Part of a small language model's weights.
Size: 23 layers, 3 heads of 64, 5.5M parameters.
Architecture: LayerNorm before each block, learned positions, biases, tied embeddings.
Training: a variant of SOAP for these matrices, 2983 steps.
Each number is 500 + 25 x the weight over its row's rms, rounded and kept within 0 to 999. Layers, rows and columns count from 0. Numbers have three digits each. The size before them is the row's rms in percent of the matrix's.

# layer 16 MLP up, 512x128, rms 0.321, rows 160-214, columns 0-127
091:554497506537540491511475516515499500457471533505464488481492522535530483527511491484513485492487534512473519468556497504464484483497555500554484489543453472468514513525526493487526495524461456518492508524518471481495504533521504525528510482546454506496476483475513496459538491482504504474483498485523493481512492456534548524477459483483486525492501545506443515494495505484498511542500
095:453509493430497467518499495485514482484497462551539465506504538498499460495530517515512549487490445523506510508507505561497514502552551477514491509502461523538509509495466482510492471524526505465504485444524547494510474475495486481501539524551498488520498487542477508503517489506495487508546522506509473483498501486526478489505504495520522537557537507491472519478521500514532512466504
103:510467516453530501459508500508543531452491501500509493497542485446524477487489469532469496499521494498448449466503459522502502500509543520527507490490507487521513477463494547487498465483503486526489486495499469501496499532459471537517471488531512498517479538506477464452481561469508495546495534542484500485488494487543475513524492512517472515466466517514465470478476494517500494478536
106:500460508529473496539511527471484478513477512516495494511506492518480483531489476539474466503537486477559505493487512517507481507494487527488509495460510534460474442506504510522467452496506451472492487451473528459518462511486489528494500566526517496499495507546502490458491503509476503493460519482506488481479486470511510505517522515474491485561438469511462553508508534506530507524496
107:526515502501450475491521491459518497481542508503473537528514518458491544521489521481518483442529530500515493528452515471482502504562495508497525509500522512521531508529507452522470535487520486496498505458517525506507496544482542488515540513474512536482481481563491519490535514499496524511500431518483522480506477518482495547457511511487473523512472513520503486471484502466477503535536
103:508498450484542553477533501474500464502510500500500510495496492514523459510477549521459552524496464480515492468482463516530482494461488468500441509542512546501487497488505462531498507501514511520547513515532517486528539479465510436507490530458513471504504524518482506515474481488466485457504506511579505512488527511501533506499468500496493514504528471467507501535526524511502524503508
098:474515495538449478526472505513484525517513520467495520503500488505505498446495521534507499514510507476479475527514470464453491530489546516426501485459509569497494472472481476474488504513445498513513502489511485534512473474469432530506521509478505469501501523486466502471466483503519527465509490496513517466506550507493504488534517516479503521498506524531473464503496492544459523481464
100:541519504498474505450485483543514479485527489505498467481529447525523506482457508524519527534520521527497478485499549511510559514527476517507494516550531497528474533496481477508477476531518538482459523505524482467549540517515527517524497524506520515510511513441505510517466493511497519486485519525478511521511487539495480496463464505538528512482512469542519475500475505547508514541533
104:526517485499506454506528524470493501489509485491473470486525494514519500458460486478479494553485475514517517469486450516510491535512500522480463522534522525510490503490477496507475509456481460502490490496481490537489468523538488458515511474475534493501480473534509430499518525546466483508490503514559491519494483538504488503498470476483448515463574493521500522494492518522510499533441
099:478487483537552501473501529536541491474495520510488494481458501506524493553524528504495535525494558494525472548520471524484486440548528508513539525474528529513525489491506496505488479495452520460474500476530478500456539493522480535521487493524486508500523522521494453519497515514512508498515481532510475477470493458537521496467509505485478488500462489493503518465528538487507501556522
106:543480515469483501466496494546508480514519463513556495491520502531496508540507466470522532524479497535452530498516512499505487492496491519497467507465507535476504495451509482470498507502508516473506557456503534514513479482499497532487477511516452551495518496521489471509490519499486480510508521477507575484511499497491546468478537508523533512453546528562502540491478519491531521504490
110:481455470481517496452439482496473496508516459503468497481472474495529453501504552504462531482507455541478541508510535466492505507487480493515522502533480489449493518526470530481512500549544472494493462469531516526452496556535484498492498535484508482513495483492505506458478510476557506546460497511510512510482495494525477510508467469464490489498517512525505484498515484478525484502517
100:454502542502512521507487517502517541510505533484496429523484491542505549548520521500506508529493468509531465496468519459496454526522501512534485519497472526506497507475494508472488477495501476498484515505465551505483493488505522490498522521466553477506482522482460493503494463476438491491524507514490476473456493451530488476506474516535526469521461520474472529517458478497463535496507
091:502489495526507502500545500476481518487462476483481490499462509482507549487540484465484514535497479503485491506536505536473510520497421469513533511511465514521476476513533461524479457521494461531477483511470497500506535488527476523511461488540483540531499494501524536475507495495485524435528520497453553525473513509493475501470549483506469511472494499509482504507467501460536496466496
102:488494474475467493470505498489488491472508505490478504458452473500492505509475534474471466529479486537449491518517503570526518523498485484480462479545475541512461506513466508459511491491475496542480502528501492481549480495461523461493520529533502534535501509554531514485536463496495529472535466477504509488489461505505479523513524487490502496486508547481540513515516485509443514472493
098:509488502523496518527482523499504465512491464488539474478486522509509510485513472539476556496517511462513445484473475488487476532497561498517497491506468500494491467467458530506526516483467499459504497530515498518506477518516515496439504512486506527479540501543517496520559498459532500470529498527546458508460488469486431508529488510488509517501508502522466493465499497491543542474494
101:482485491472485478522470455469531462513508446528490493529508532491500498520488506464509525482495509501499498442492526514486530513484504489501516471490548520510504541467524505511496516472493515497484532509534523450510501488487492555522473489459490502500495438508463525491450541513535511497499481494548473439541536480515513491499545466505491443498455461521483502506492519483509514505519
101:484538489505512524525533449538506491478497492485492555508481498499502507456489539513512499488463485471471511533479456518469545525524558460488501519466478526504532505530517494451484498496479460501500523512513521515535487539536518532469521481461508525495465542530508505498529441507485481504522490426504508497486512498494540525517482524498489519515512495533531539483499498543498487504515
106:577481503524538480475567473479503483514521500495509541471528505493463439515485485540482523508486544514495508508487491489488471531480461507503502512463493442533492482483493541514499506502542520477478487480527567476473491508518515557536529480478513469480504516493491474489501477503526476517467495490487462501506484499521520485462524492531517504498456461527515475500497487497490523527531
099:484506484469464524476441487516529502504445528476479479475453477461521458501481489497474470508495457522497523468532494528468496470476501482517529455543511533511515497533499464475474504511483480536507491507523455523499483498478453469489519499496497517487504486518494539502512454551454497520540524483478490503528470512467484504523470514508506516476515469449475509533478491546532492483510
116:472515525515532505510504508500496512555499503519504489469472525468497505503496489470499540470501495510494506533500508496480476499511513481487528476496472538529509496489457478473554477507528497534509455466534502499478421525522509504526537488531481540480543515559493517560526467503504539492502482487511479474545488516459513521464489482450515544454516533490472500478513536507497497501513
101:573476507490459541492486469493499530507511542482469496508494453527475499505537446494487485487462516511492520517487526501494505514521497505484493504548511515468491538532555478505503460491493465495478485495496520530513502529494483472470498532498489512496501507461496525537491470483447482500506477452508522494545441544499546469503522521455506505500481519519512483487488520488492563523533
096:445477525493430488535523535501541485519539492494475518511488507462484488479499528482475530485485502492490502517473558510518485493448449515502483496508524466491495523509511459504488483487521518502481479488501505503473543490473470490546523505522546492481493433480490490491525477534507466499454536516500489453495474501492523483548525444506503490471544538517511499479501492517517498502530
099:484494499519510434488473485440521542501508470503465478513539501500510537505537465502494477512532523520502465518548489496507483515482562509498463491529511504506470472506484515530480520457454521481451477493476534513473490503512514507487505505526499501516517443488493502515508489517477490504479512533553499496491483477478483513503478538523508498519536485499424503504485450559531508495472
105:486544521530515472442523504514451507493465478510493468469485474455511493521515479548504512510520499486518498530528470525496525523488507505475497511504541505532505462499522534533502513471485447493497499491570586516501512508498533512473485512552521514481498503504442471532497515514501488528444510522512482471490508533509502479520512521518495499476520533511494489515499476491529542468486
107:489488499505535451508508529506461486468492481497506498501500541473481470540493499522483501492492524523521511478533517525490527483489518516535475490517555496474522463478532492515523500497465515507502462470491534500510530544491482535490514532510474490448527459488561540520506533479460512467515422481516509518500506507537500525513493512479503489508553438468495523527500515500497465471527
096:514522491490525484497465525514505510528499484532525495479493484474499530507453481478483487496490470502513515481577521491450491540468494504549485490508530500507534492515462497506513484467572495491509450487547470509483515461490490517503477546516505482528482512502471460519520517462478509532542505491497456524531477508498515469518484479482490490518477507517547574463532502488491524512514
092:498512511482531467495477518518494537534536540524533509503487532515501470509539526453500548485494489519481518538461511483547495512489567497526441514528496482463487501544490515440556506511491500484502516515524540525498516508522534487507494503457501474453506514521506518493467477438479492494493512472529490497495492460525488477482512492505520513510482504507522486507465458520514506447523
095:491477473515521497522532489529473499494509555511519493509485489505491489522505516525470445563511503500503486507543492495522541492518499510495507507512522531486522476494473523517502500537511488511515495527471517509515490503466559514536526513524432505452454515456509499482489542528517531470562521474507476486523505474545473452506468529469477519524512483490554498486534538527496507512491
098:493530544487494525549477492542498526525520513509419457519523478477502515489488490533524546508512535506503537459454529499491528514462498435478482521501507544461503483557516434519505508521508531541500468489474489489515466529461490500509520504490527511456493499522541497490499514484527510488506517482507517479497522506509500504499496502495473490504482528527459532515494528503476539521507
105:506530518479511536517532544488520487511528549518523516530429487531501465511486514476513477498468481512526451465503495528506459504515503494504465509520470542513497526481478467480402449477515501489478478487501514504494505489550504486469507508474486498468526472523505515517496468505515551499486559517482536475526524519491505498514527459490507502482504484478533498505462520500496515522493
100:493530491498508487510511522536460502438463478507505503507496510520497467514469512482491463502521525470521452466541489518497502511457501495514537526480520534466518486510508495516493532557533498449494514525503449499468467462558458488537529540498479483476497504557501548492494492517500513510519500505509515513511503516510473505496484491467561466495484475496455476528464497458488499485517
100:519531506506509502462498494507480484500513503494490489508490502514506512536501484452495462517545476539499511444533539515516523478483498504501494540514474514486475497434435519469524469488478509465467510503458503526493523527439469527441512483470539495501500486492518537506469472481535510527477460507468521504481533506515512517461486496466502504475453516510526498468485490546539513495478
102:588466470527488485465502504555489506500524506510483436504517465494501471474496518479490472518498507561513501514461500522517495499464504525516508474454497489488500493462480494533492519492477459526464507513504483497515457502444533533517512503504502502497489465551477472515500505542503522500515525551469502438487481502500532511502495501452499484463477502514527463526503478490493499476498
095:513512520488498504520512486519460484515541536482460460483527488499517517488502482507480464447506482488479536477492530499505500494521574535497533462506531538496511457473484499552501537514553497467468503489531497518495496502524505479512470503501512493516530520484494495522488529489477465473491552498501496492490483514491525531488496511510497514489445538452497500474492493421490522456549
090:474497452523490524506475518494524491496541508463504501473491511494503522512487489499505516511517499508507488508489487520463525487507512500464461438466442499510470491477430498539477484483471507480518483537476504489511496487468480483489548482493444449490485466493547479527493499533468478503507463475458482535473541484529462497490502507498464517474493551554496472510500529540503493466503
094:515493443502555539537514461502480500512475482480493509513515468499513481484483492494496524490506511467530448472529477505515518509513508492510507464493472498582528520526511501469509466476478491489495497564513502500506529496477509455471496489516461512482477506519519499510455476504514447493517489492467509525513525497475562491483496477450496535474480492533515486502539466507509513431516
094:510492489497527493490472494483543526512518475453492522517467524489485502502465498475482487483513535491498475482495493478487484498513492495480461480430507531496505562516458438486517485519496492444504512469506512516451511473524522556482454482504458512537536512493528472498508502538503485510539436523490496502512475470482463508513496533516513504498536569487488498517523503515512519490468
099:486501467430521506486541532494513462505502490509473491491526503449541487475541463537459488511503476489540472480510471474481494469508484483487458535494493560568516474482486489516517509521477506493474518524503507539490518496516474505513493556480523495503473473523489487487509473530546535510489492479470553504531517466494501474521483528508498530546478526516471485499522515462502519492506
109:484450485482466516455471499484566520475505534510504515498521452462467479506503460492501499489476516551500549493500480548520455497520498503471501477566509503487531486547481503482519480482462495518471494488522480498540483478508470549512543510509544513457492455545514502482493517486494512511489521519533495491487484477505513493517521485469461499493498511491497520460494461454518526489517
115:469491524528514566488482497470533516488530483506463456482478491491482482486500480511509525539527500485514479508493512505483494514525488503535493497503522524459529508424478485477491548475489522553495508513547546469525507489474516500483492517486514473491506487530514493489518547543518506540495512471505479520531564507551509487513524469490492561516535483465450492481505486529510508494487
098:443506515472498479476522514515556525518501486512515493514497480489516519501515531503447485489511479473464490514500521481512496516438502497519508489483511470480526528510495441521520513486517479524529451514532512517466492500482522494472507519479499447504490462501512540487539499498544487546518496444528528476498483544546485498464459522479499503527513442517467506487511495522507503555463
103:462508473449523486464493465524460496468429532506499468505502485499500501513474528488532478506496515502449520489525542523462538496512503512494515523494478547514490497550476507478524506511498496512506484493531499513446508471510520504523463521465485470481509482542503492472467500492487488507468481523503496508537484471462484478513553488428469489503527506524520561498492490516504497506552
106:520556540467488520494475519541482495464489507467499506524531523495545478504489529502458476463491522495527511476516503467483534507496477478498484517511471498530463541479512475497553498505509449507529518488475548494498491476504448548509488504534490517479537493518482481487490496521543479511463499502526515555525524507452477489458541504491526519495502478534477517455503515490485541489537
097:441437478476448504463508555488532487522489490493469475522464460525495475494493515509494512486494480493508504493482506504519504526499495476507515467479529512479490459487479501519539469526502490504552541494503496496499482532481509497466515485464452504520478496483518494511436497516446476475502486509544526527517518505501513537466487510512470514509501475522497534538425521508537513523539
100:487527469515526493520513561512495434537540521474472500517485496489494526481422531540499525478493531500508522476514488501486492501473496466486474473542514466499503481523516506499527522511486455486506485530481522500556485523472454502480512507506483506498459498519489507432477569517475540479500506514530497478512530516482501539513529498489495492500526480504496514522500430515501487500503
109:504536532467501477494500473508442491500492466523466534493513529466517494508492488465502528524497514493504496501502492517507478473469503536443498474510521497522497524481494508480486481491489457493443532455476513510491538483501517522514494496516470544537493499483533489463476454449515476495482517485529519460528538491491498529443467526489519489505498492542523513517504494511486502407464
098:498440461459490532510505508512512484524461539566484505515460458504479443515522522458533503486545473545479472505514533527496481518504483533544506504515488486466521478485522492483472517485473479529482464496507474481494480499493473472496480485475457492490476483459515493488566486496511497529538480500472487464462478519478525486462494529530482523498506480467506519514507514515521501469486
103:448482448524497521500504507517497478473511523524507479569486529496514456526471500512492516525488479461492487521477473526486523497527526487510522533521503499459481510554549447482486498516520505510520462527490493459493501510525534489480524525506449486515469510486450505470494467512512457505500465477531486497533497516527501515503471471486536515450477493497495544494531447502500543508516
107:485496477495459544498531481437469468495495494498486492525498496476549511488484503497513473551516503484498493478529518501496484492493479496461461513460475485462472524476488502475457457545537482486513481533492507522486477451522512504514510477465488461478492487520479500496523474510487522517520491506508505470494457468475480501513486517528520492486480489476488511557508556459455561555526
107:490465533528511502508488466507490495478516531511516453499493495510522517463506507486499517529499522487518541499474506458519525522499510519499487528554515511485507568447469464531542520496497493496501508482505522510536467469534519494499475500474526493479484479485462532433476498525502469487445516498504504507479494484503449427536499498481476536462487482495481535506539528488506493504547
093:506483481501492504497479548442545474535482509501520492527464490484430480522515496524492523483498532497469490496480487479547504533499518548510521496448478469488513509510529519509556518505518469522474529542526526528505503503499510555504472496445533446510468477476482508507528519522536526480485496497515521472534510497520483509458461549513501470489488512496497524502535490537510506491516
092:511506482468465519447490452461505465472470502459506492527434499522515489502480503462470506476532498496512533500477526521502502472543514525477479504515515511494464519496469526519482487534537517506505487495459481492476508486480504465509490499515485492487497503497493521466490498530514512547503499507488524551500514498527520507540489407513544485505457525540488521490532558535516515531493
104:476545503515526497497556480520541487461510551442550507507490451475514471486480478499444505464499483479499457491499521530535506449467512511516501511513504510520495537490461511504481481489506458532515498500467492478501435502516487499467499473535517522500491483491467496478478475504529500528493474504506507554482477489496487484528495483500485521497497513508515490484541548518451477545461
110:517488544499536496523463512490470528487493529464505539518476439513499477477488497475512472497501491475461496485521500499529479490519526478515479479498513499503484533505544524548486473488522515508520526551493549558542504572523490509458534500505470473519488454530479522488480478506509491518491535447494512526507539490519517488518535483519517510535546506536499485511495506500529538516520
# layer 16 MLP down (transposed), 512x128, rms 0.352, rows 160-213, columns 0-127
095:456507487478472508493463520503499450508520522519521472495507477472443509484507500469506474508483526514506543497500465559523497500562513485497514521527488435475552502484461508520494489491485476474517547528512512506507485550538511493516496514506520524527511476501484515451512540500511504490490521498485536505541524532518506523419489478475460492480476493514485506533493465521500495467520
098:496488514508506464538534497515509512532513504489494497434510524465461488465459501481551475544482496488500508509499501494466471536490495512421553537512521494482484472518500488532493447496488508499539476489472431493517522502506484531511486529476498508491529520494480497499550504515497512496512495508554522504482501504497508516532487502473498531479500531543502456499541500463439486513512
104:449497499521510467531492490491473513563526522480460473489514481470492531532464548455498543487494521479501523462480532498543491457492544467492476545457483487476512508493504515509503492497491502474507440502553498518522511489507509482470555481499504519485514464497515536532499462474527510500553495502542497507502490489481470496468506486485536495519532458515487520532482512474531510510482
122:481522513464521496518504486510504511464410505541527454524497497501499479521425482518514498489487526514528488497537523548522519509485494487548469497499507472497506473492481492460522474486508517511511476507520532504488484470498511445497527542526490509515501504503542510496491465510469567474516506511487482476528504537448495503536486537459472502521523490473514495503509479499476466547515
109:483509472487484490527481500502487478514436481515492510535524503508527498543537532520535467543499547515511441536517545529522542500518508507499486539539488477491494486496517530497557482470524508514488549510547495487484483516491505530471498477469465508500492464457484493504501535503470493562483545509486511465508493510492478464488464488464480468529506497500541501501490464511490499462488
096:480543504469515486528495492500469535490522512472509508529558488544483525506514491477505495533514532504526481497505524480521482502474501479507540493467518483479558513501527502487531503488545487519527466484542513444500504527524518504442485489460477501506495490486478465469491518497526503480527481498460451499532465534472500495484526548544438493515457481525478475485527490503456515488479
088:524490514470506528477531488490543511469466516525532493505515498499487494505519476489436525515468493536537520533492516515509464471533490500530511508545482479472523521489507514517547507446500525464512469472535521474495518525560531487461517499513475500445512527540489461482529518482473475488506447512487535477517506489480465521519491514508478475509488491512510512477451494458548504525510
102:534480512546466531543502542459460521528471483505547530533469513481491504489505472535513504471485507512522480479492471500476468503455505443495517497503466515558499477539514510529523499499516485481480503527510514510522508462476524514507473502550507426527474499542481522546530492494489482516506461544514496465520487477511544533528543494512505492519516508526498514506512484486487491481486
094:500502502497515529460483466473514492513531529480517518531459494489545500518523521502552466474509495495498485503484500521515477497519493469524465538459504491488540449536521555521501491517543483485485467549522510477462504507497482487457518457481415524526494504522512486485490525531477499540506502497483531498467486462499477488494543506494490484444472525485494501495498473473509537473524
101:539486492535468480488551482443514477506465505482518490494506498435502515507462510505424487467484469462479506528474523480529511493436505516504484532516453503481482477492471489512523540474550499548495544498479513512506524498528499522517528527499526535548520471504513503515494510501530501490538490486499510513534522502492485495528539481513489545476513482481508515479477527476495495454488
112:481507509507496471497536529517468521479451498490458463485517453530452501498545501506522470550481494460537506512480522443544513498500497489530548516532482530483488511522513472570509479516516516490489496504515464509545535476507544499484493477536534483481502472490530571515442519488509519498505476487517486498509510485517490500514505476526490547526509469493510515479517480482493487498496
115:520493527513489516515512477500482529482525465510503510487477589475519485477508488502487495481524483495559489487501465467527454501524494499531529468475497487502443484523510527498524481477501501509542517475477446478461518488485472501493510506527494491510528514516528456512494572473474508501504511470516511487494530500502443535508460496549455486526516448508486491511519482494490496521546
084:552474491521488520508510505525497484504505475504464493482473554496479444475466490487531496521482527576491515495534437518489522469508515528499470490490526498496523497487510473552504475515540509493481512493472479541486548450508494495466490498512497544558506528510447554517494541525492517509466526472519478527471487530512520526501513483479506528527504492535518499491516491521484498489494
096:542491485474537517494493541504492519476490506459493497526484469512519464535511490482475494545528496436481507520457530537465506510492521481503450459521512472545499536525479512525526439499471446464503470522519534460499506479506483539519529506510504496442506491486476497497490515497481455487482476524484485499488537523479516467535495485509524511485498512506515465495473482526458503509541
098:503527490487500487513491527485486507515452491544503452532460523487497529537528493542459478504491527483483525516509494486470511467525527541513466548502494476512519480479510523528476497512540526471488496519521506516493488510495509548457478464488504497473492529474522488445471471518562512444474520503472521485508508489453543465485500491491508482467501472502441478538474498483495472516519
103:553490479509500539463491441515492496484500492502551510544544500516488503491524502510465502520521519526506501476514464482498564491494501473517495495476523497480491493529482487515535514526423489486567511463487480528478515517478533484465496526507491529491445482472494459450529494486478521462506500539516489501485471484517487493485519476475493555494475476502467474546487511522508495484498
117:523527501518484512481478501519482540505528534520459533501455501530553464525480486552485487501515516475499474495475429500489493497491512499445491500529469530478510464499465517502490502503520475521469470506522474461458494501522490481482465474552459487525538512480490503535494480490492514563499541513466496491491475533473480525506503471474515512476515533510451463494530499488507519500468
094:505491542484461540486482533515475512523515506509505495531516468518518544540464469522494472547531496525516500507502516516555487529541455507473531512495525490509500539460463492509499491517500512495473497528506498493538502478522529477558491531493510503536493498492483526479511565497530449469504532525519478483517514537495494481487513509481495572506513509532514499440536484503529497493473
102:474528475456507500498559500472481504505507472557466517549488510552514530502520480494521483512510483496521509499536523518503530500445509487517527493491518501506517527473527512448493526513511524475414503479518521492501452482500524488495535500498489478508537473515463488486500527498554512498524471509441471533487536477526487506499532518520483516507480521523494544474507496504497516508554
101:528515510496496512494562515478465479505500509500485496502560506483466508491524472543456499512498505521517493523467520499515541485472501484504493528509447492491509522449513548491480471441540507490555493505512544475500555466482504490505527530514495474516477483464507495543513510513496543454485510458521561463490488554522484493490535490512493465541494495502481502517479510481503495497504
113:494514494486499535482524480503499488516515452514526506516512517499460531484505516482479565477466517520505475504510534531527456499440479503541468493480470509522552484480490499491541493509534520534518471495510511461482492520501527526515426509510523500462526529487527494502502480523547517484489477443492503504561477517486517502497473490467542503493542528488499511506546520504494452509518
101:490522450511480471525512499508475501464511497488484494528470489526538497507482506562532563536525475487524508497503509483492528492503495538504459450534483477507534488505485404487511486496496521542524498488485466504475515492495508499488499514504495515517497509532519491499472458525478521475532477483508501553488503439535468537514535505507517493473501531479508511535501535490455458489486
105:489518526492504495474487504497539524559486490485498523524525481500434521469519456530472548479520529492508488542479491556473519517485507492494491509533510504481498500486509471505525481478494531477483516494507541467524487514504552476486497482506484472460537473458579543511530517505516490562479486483488495484539512510476506500491520472483440509465469492519487525501486528491507480491492
099:511492547494490539519546520507531506497487470494500468492472506518500520474514527514563493520479476507477473467512520534515520505525499521488491499543534505519479492487526504484511487539495494515430521533501490487521510471469486504548525462452501497518511478541511446547477489480503529514501527469492505527485526467538558499499491488501468529555486485516528487493492451451524517485499
088:510466484479499496499489474483495479504534479496522494539520466529500527538508547448537494507522531486492508518507499505502470523552486537502540546499468517469501515489482498504463527472488553483486497484498533497507473511527527516462523499489528452550515512453566519458502526467486456512524477487510505504462466478506485495492493445500509500512475498518461543494523503497534455504503
102:520498521494514503473489486479537522519537493448551486521455475460527522480476493471517516536488528509478484511523492521498493503501495589464478518503509502492424519536489454468494495489517470443510519481526489490477484497469492494494492432512506510526516512452537506492516473547507502507494524491488490490471514479486506501499476503467494483494486460521467541467474497499522497492466
092:534491480485522471521441512479522512511476486494565479512484487491476547539463474488495508464447490522467505529494486538482505497475489525492486490537467513467530520511531502489511472465482516480437497476475467497485485479491516471507492495484509503502530456508507470501471530468453472482509517491450515515490521511509511479431531456489463539514507499475541479510490492480524520518500
088:498526494504510532508470525478540513499490526513479521539502487519467524465462478506518460483506497528463526496466480533464549518563519480481510518476509541510466483502519479525540478507483516522524456540536540469523496497496445499518501459537514515520524537487528484491533523521499557518469530539523489545518480493465523503525510466505485493511504509500500462520496484463501484519506
099:461492480498486536503521533542546519521479487498477498504502485458462519525474530491515526503517527491499473539452501533505534437479473496503497466494506492506522505524514534490488485455511492494566486487526457521501515516534463525482492562533496507504493503494521529518502512483495511470473530459473508498500496516492512563478525471492511478511458536471502537485497523473517444526518
085:502518462532510451475513485496499519502460500565501513509479494468494522520525506481490466446487471543516508558509507505468501491521510505498547495494520476540519469497460518482522494469491489478492503469466513454493506460519516522503474524526454567487555509461475505534525493492491489501512505491529450504501501489462477478506502496518534507496486468500502454493486495508447489491445
097:507463488484515518520492490499480533502509496465466488532519528490505525473515472482461540434565483459473492503523524522476516497505528536515480472486520521483518540468499496493546498523476447497507459532516499457489475498528478492509435531565548525463491492489498487518515517462468492509501482479537512519482477489473525486486485520524505487515477502506496525455531498480472509481501
104:490492519523475501508488508493463444501443498537497468491515544499510505471534479472510502506454496513524461475526509498530508508470543562543524487481507443522505475551486487493515526444527487499511463494473518519521487453466488533522496542509502514508481512498517458508489535502518466510496525516512497533485570477469469492484512509500538515501504471524489543481500493479500471489501
107:504466500454485506532492471474504502486545520504511511544514509499508538485508538435494488491516498522488524495476502501494541493522522468426480504518507489443489480508506498550502498485511505490508505493477530513489521499525499469522513508500504523519450509480489462494519517502480514442469527513480530463467446466446508484517456535526503474457505462496472521496465501526462532522488
103:533535544446456494513526474505501530490514504520468528452477497538495475519504468520491486469459501507499540480501472502523505485490536466493549477520513547487518488490549504507514478514464494501542495521524495494503489501557505500540505495497483542485512513530529466465524483490481469541502473517529528521525508482491480508482463477475512513488430520484485535470539533484482523520476
101:522508509478520479574484498459468488508475547494509534471531466485475509515507516522500496514466540524467511498501453506518479508498495509457520551504514471524424481509520507512510443511498489503545532514495505477487523524461506525491502475503495483457493520449545517443527493498540495536493538478495477479544529517515472519537493499501515509485498508513484483530514483527504531515501
074:526518484459512478525524477500452518507552510558500501511523495529541507502519485526468469500489516498507540497521568536493520514521453511511516513497492557463520505537531493507554533536545523514536536496523532530510469518476525482516501530528536530487522498512476500514519506507493490517515523508489533484527503489477487486497499518497487456536434520499499511513476478489510543512522
092:506485492530450484505522523481550507473530505485544550493517523505474503513492484504490506520492509546526495518478488505445493487516495482529467501455540529505472537504506509528539520527512474547522445465548512471492485521495496518467450504539448490491483501512537484518497516536545490495476537510484511517525493510481496562499535542531504497505530516472471489496464503521498518521501
086:547526526502494477485496523484456486518554446499507506493499520496488494501483512484565540527540520531482485482513549518503471467499469537487552513487472486528537509512561507530522510485497519498515502496532496540502495525487472503504508532489488559527469497470456490495489518469498481524529528487525515522473502510535490487476523480480480455482497450457482501514476502469529465485496
095:463500491498474541521533513445495489469472508482460501499548548524518519503469469494507534488529491480525491496518498503517487500441492546498520510511499495491468495504480530528443503501508468494509495507481507546474515474458399503470491516512501503512460510535519493501489532508558494504542474495457484492494488527530485516546478493481472502533494495509504512482539486519468494508506
109:506495528486495515482549519510523545482500440496528460518495465506507479510488494496469513491514482513466559482507505528502515465502493482478511493524469441525531516503453528474513487480488509505505453485464460494464499517577497508474520551471464496509506526541501507488512497455488458518497484522514491491509491487500504510513551524498502496456498477480525480479523514512511530453556
136:480473486505522461473493480496532484520485449522470489483521487508516519534530501500492497503465472534520513508499449476512517445487505482495482496513507488486480521440519460509536515512484495457506506478542453492550483466486521475458550510532506467501559520478509491543495500454483499502529520498500473480486518504522509494506559534482541505497531482476525525455452525506490505487491
102:494496498507512484548494491529488499481518525514534503493545515523485465471522496463526539465483473513480499508504523506511509474506532518530443523481465513505494502486475483498531498516489499513515515473454511518488485538501515548544487529448553485513487490480492509480467520504527466461509477545532536489534453491555471485508537501479517522564478491498475509516490495560514500481465
100:517516457478483513480512523526506467489521471480452502540513484503467471511473505498501512489485471546495494477516489517504524514508520477515466502468484484487505457469532509438509488518501519484428510482496523481498515469514490523453510502498515477487487487490513511543466515494519518546520504484505499526476462472545535478496551476521568514500508518513501446497550457530515520483545
107:523529502538524504474468513491524524536509473506494476487525517509529501495517489517486432498518529495502509483498489489520473498506499479504519463467517485497521517469498477522499536442483499485512470528512511487445505508498476512467494494481476525501463500484499484498505443565497503494426511523511531549495474507470528493528499462492491550505522511466514515552449514458542479466477
096:479521529481530505494482497449527504477472526479548473511459498509522499552488470495489460433484480533507490485490523469466535480458500504512499491550480524507475466486487483488483497493533522530466533549515487484505515497490526517513504494555519489505497507508554505518480501465511534498523513488452555513509515535496483514498527526504504516517458497529457469465553521493472496489501
096:495480513487498523458530474506509529488465507507542469472519529513492499592508467551507527507497528557516473508511505469501479499519481474489528507480497489495533490502499529478499478515529535471486511468540512506547505499517550532504543506488468493505491492510528528531523450465486467465526497559467511464507510504501468495517474509549480500517518528486486491461510525486494489486468
109:490510501484512503482514519526519540470494531468489474488492471548517511521512487548478485510506477481475472504499504498476520545471472508505485511541485476490469494564485533486497492477485495508543458491502458480521495484505501481513501499517511480470481530501461487556478494519484524461489501461536496534465459492502510488487554489555506438456508491498481443489462490505498456513543
096:533485479487522514475520509514502465522500525531542530469510477523503485498510516512534524527508534524489510489472475501467502524471469508504490512520499528452494507527504472513504496504471497460423507474525500496429513465488494527538488503544516439516508518478498471526522537492484478515499517503517529505467491481483484508480494464529486512515571465537467558494490477488479484475469
110:493502508516435494528527530550510510520512471498460544519542510463523458493501491497514507499523507507497506488474478490484448483530473493483478505521509497495444506552492481503477516481460516501537454455489521478486496496512534491449450480466528498507470524438475493496489476532507504455518519517485485505513456466511513498510501519519505486493490502454501432508518465531504479503495
111:504495534513503491496462465456507481480468480469485521505523501555546440542469525519506544506508497482522483512488449490477484517455486540534519445505459537525507520518491526500479517463532510529465539499535535487514473517503501496529502516521511499507497520490499492519479501514506532498496503543566500483525510459514468493504492474487523510526508523498433510472516510477491510489542
124:480523479493503501469480515514497512510472520486519471507510541510485461476439488460531507514538522491479476481523500523511497485510507507518516497460501484479496526502507485496507459539531517525454519497508498532482447473489506482556477538545529548528534482498475495548533555486500489526495510508488491499521406490505494516538511537467496484461509530482480508471524528511486501497519
089:508520545489503520500521483518507505469460505481484524517482535492501497458498506494460518494500466527516498515502490542537540485482521464475456529536501540498516464506561501546522495482492515492482479507499474513484504467471502516514578452510479502513470487481516482469504522486470520483450488492516541491448485515526510519533505521488471450550497491521530448476462504504490479510503
092:476517489515541529486482552506498505469474525526528506507495482503485497487484543480463512508511509494564525518530497537467456528518486553486534506519529476517474463494529499509507461496508474477522510510541478480500506515488542533468457530554490508492539484505490491501514572473502500512498506527532470464503494488475476477520504511499474461485564477526471504479501538470525484510491
106:512503480527514500507448517517482495540494488494503476429460504459518469483460484545512541499470480471542525534508464477490491519500506529481491501502541493512465496524500530480536502502542516484553491484496504523486523510540508476527475486500519543532522508501519494470490448509476543499475490499539524538479533511521522479487515469488497541503515508457549477519515465502547511487489